{"n_layer": 21, "d_model": 256, "n_head": 4, "n_kv_head": 1, "head_dim": 64, "d_mlp": 1280, "vocab_size": 8192, "activation": "gelu", "norm": "layernorm", "norm_place": "pre", "norm_eps": 1e-06, "positions": "learned", "qk_norm": false, "attn_scale": 0.125, "bias": "all", "tie_embeddings": true, "parallel_block": false, "init": "trunc", "init_std_qkv": 0.0224, "init_std_o": 0.00345, "init_std_up": 0.0224, "init_std_down": 0.00345, "optimizer": "muon_variant", "lr": 0.014, "weight_decay": 0.0063, "lr_head": 0.00516, "warmup_steps": 200, "schedule": "cos", "final_lr_fraction": 0.1, "batch_tokens": 65536, "seq_len": 128, "doc_mask": true, "train_tokens": 779400000, "steps": 11893, "dataset": "wikipedia_en"}
Each number is 128 + 32 x the weight over its row's rms, rounded and kept within 0 to 255. Layers, rows and columns count from 0. Numbers have three digits each. The size before them is the row's rms in percent of the matrix's.

# layer 7 MLP up, 1280x256, rms 0.243, rows 1173-1183, columns 0-127
099:154173141124108116117154115159058135204095140152097126152111167161177163149142115109156161107140113102091126139127130115126154107121140130119154120122147120130091163203134090144044134108173089163173062149093128143144105089151074107104167081130079083118119150154092199096177124189112130151134105105091077122128157160126156120115127152125143122150196151162119087109119110181134141156155
094:076041159117158173127094104073130089123187168153101082188079105192096140139178101105155128074122120112109172082114146146121120069106131142141135116177099135144131125148133096107115131163113173112123187110202127110068097121171075110165120132137098118131144145110128092144165074138129116143165133144105114160130134110095133143097108163139144111148126172107103116159100184222127115138118
092:125164084159159135140166204117127162113168126168162139111127116108123129145142110110094152117136090121160124138090155114111096118056130123109142082141085126134120135100108102171049182120128161147103103171103101093138155138120083114107138127122186153086182136125181121102052130137108110103125139108123111168116178089164165037108136125172154157205106167042145112150078164171093135107153
102:124102125170107093123160155109151169119117216105078162124100137078139158108169134131190094101153134137145076097102107104112195159118217043065151094108119166133137121103125171161135114150118073150118132171147102106113179133196103108120136098110197096147094150125115100044063125071156139104121117186126163123156150165117118132091115128182126101200137112125126109123181124152134115107146
102:093043205119113106176150102136136151092114117095138073119126114092168139088100123103100130119103159087122152100141161097142097093152153088139111131119118093091105170163102085134130120128115090101113173159153211129134177109128167113162137148107177118138127141145162199134113100149125123138162091102154125141091124185136152141158139124143140171122165155118180129115132113086136210158120
093:140082108167152160081120131137087126152061114151100163068173175146072083160155095100161157073110088136100177189104135136100138171086112128080091157134102150150082053108178084162143153158158137128140107093070144137160144137158072135146101136094172088175117125137070097151163140159107177164152189175098138109128167088143104138154089118077161083113092122114199149089096126114119079127120
100:188160145187136057138109114106140116145123154144136098107134102085160074021136092110156139118069108128097144159145118106164155109177147220213109166124119082113123121100115173113097120126153105188136128112078143163127095102181187079157159095145102151171085119092142133175149110203089130140143085130139161088152100109181104098130117144124113228118133093134181104095132153103126126115176
104:150129126194146101095154138141081146090124077151143100192132074091194074134128143164145135148126136091115130183093137099142131124211208173128122108127109191178164137111080186107090105149082131160088144111083128114106129157068091180101119126091174093156129127120122078164139139116136185181137181092129118069170117129107145111146109133109132091119105173125118075130097131111083178142156
107:120102077149145148111119155125102128119172139105137155151106050134151123139159141129066081090032128164098104132113151051102117123109170122120127123131094101198132115137138105172112137169052127162171129175151101201145107153120134144139161152127181099102196137126115172079152108199109176049138113145136078119111160146157108145145138140136230088068135120135113126143119171128180134101065
090:193170146194120136212123124107131132173052164125096135143116190130146139091110151120146135118126150152111161144105158097141092129128117154165126179145161135096116171061061116105095129173085129129086185120137110155128132171107110143138160133084101109116129129114116067095098080161132159145084098055125125166158098137133095163128140065093171149113120105094085158152141148158138142106134
106:128150105107135167085074146141098125147174174166170129113089172211045141150151144153133127135116151109183106100119197057144158096105077161178140113141105160104126130111077152155094143104150135131085065176114113109096110131120161149169107174098071123138112138153122107159171078132144114148104143113176102122122136155108129146141084099135088130139104094141103175138186148082155135152117
# layer 7 MLP down (transposed), 1280x256, rms 0.109, rows 1173-1183, columns 0-127
086:107114161184074096139144117094146107087126130096114135131126100130109065146097144135093195160119106140100141088119084160123124074090131141133143118128100065147198068109148147111128124123085143130111089132124126113156114092141203112174067204045138165099152136092141114117140119096170153145138149147099133141086097087210121087132140134113133164142163119176094097126143155072135207129122
095:036093122161162136153183192170068174149102106197117176136117040083123143141113080106126131153115124086133119128151144137115105169064162126149138155159125104105059156174121189140128117202161159127139089167152089159110126141144157196090174139161174121128095129148166072135109125140142112181088176152125131112146143089111095142111117138124130123154104078133078067113107118113159114151100
090:143140131114099118083075106123104074152103181151105150158118146108128128149099131112137156045059113182129112097119065138172148169106113158128099076136164155155178103116128116103171127139102113121149068124154111135080113176091089139130110169142131104150168162178155129155158068130146217178165127142096129082139104183125088146131075119128172096115129143071177145138140156102160117156141
107:156101098104182144216116099118103095155137160218165164130111161098185125094111131118157131123057153132123091163106160128096163083157151135169131158111101121106125112175112133098109061109118124132072083104126115177155137168133148042163170134161128163150127081169053120091131141095185162184102120148134119157166094135101121137129138169153108116108145086123120155122111094102122126113114
100:112116154094113144159090142095138136162126187165153161083077146093174094088174143164106114098127119075092220100136096132118113153093199135086159157111092136130173112168148156108129099185130171185198152102097114122116092115111223100149045117098082106082095121153124153106151119172129085118106148126102122165133174142092119132168090165118159154122144108098102112137109140093122143130135
090:154176145105142223117156085134171120144139148196094090167143100141179157169128071095131096090155123135138127024157144112111132100182138143125135095131125134113113117128146113143165126106135119139088119170117089167178146094134148178168123065071129153145134114125088145105125117112088147140148151136109099128151138157151128135119203110193127167137071160157112130169121111077138147120161
091:112092095105104171131160109161139111132181063106081076130181168118144069123103059094120099138159179160115091177132125172102100131159141170112113113171136163156141158133153142089147172156155126143116123193185139158134108106146147083100205170095165178161093126153078151075120142087131145175118152131148098072160170138131148138175097146102089125147127104093105119178121134174125108134155
100:166125121059132065094166110118139154163205088096122118075098113136087123198125129093166114145176121154119178127091141124101133092161140085102130091165151114099132142117153141197143139114100164106121213157135108104116182210124146060139111144116083066105102168103081095138164099120096116058172118153093127122140095125165069082133112144137165138145130172143173167086154144171166132119185
107:175126149120155102121117148112137131189071116101134131089167104117111114148139103137209126119085126153148143104110066160109121114120135140140165107151168151136095126155155141117203150090086041144147143081136090156161138149141154143128169102088144059097128172162140160093140147164141143114087115182125117157151099116149094114111098141099083159129107142128136105151148120146167127170124
101:098092095076094168116167136203136170170176215190075168123127106148157127131140157099140113114114161046121101134137155167164047137111061110104152120086102139148125110085071110180142148101140172095120127152159084127162123128136178115143198123146116117113122096064123150114066122097108110157158150129103161129115179152113145136099126113156107105131060153139107155104145160141129100138062
109:079150113110116141071100152102120176116146150152137094144108105130177148117047114102232150120164105044053157134142091146122133148083101081154087152115188139130124165128149162139101035146137136166041150083137147127158154109036129149197141148109134128123225070113123088099152107136133109062150136180078100169139108105119102081131142124082111134136177197158073149129129117121119100135088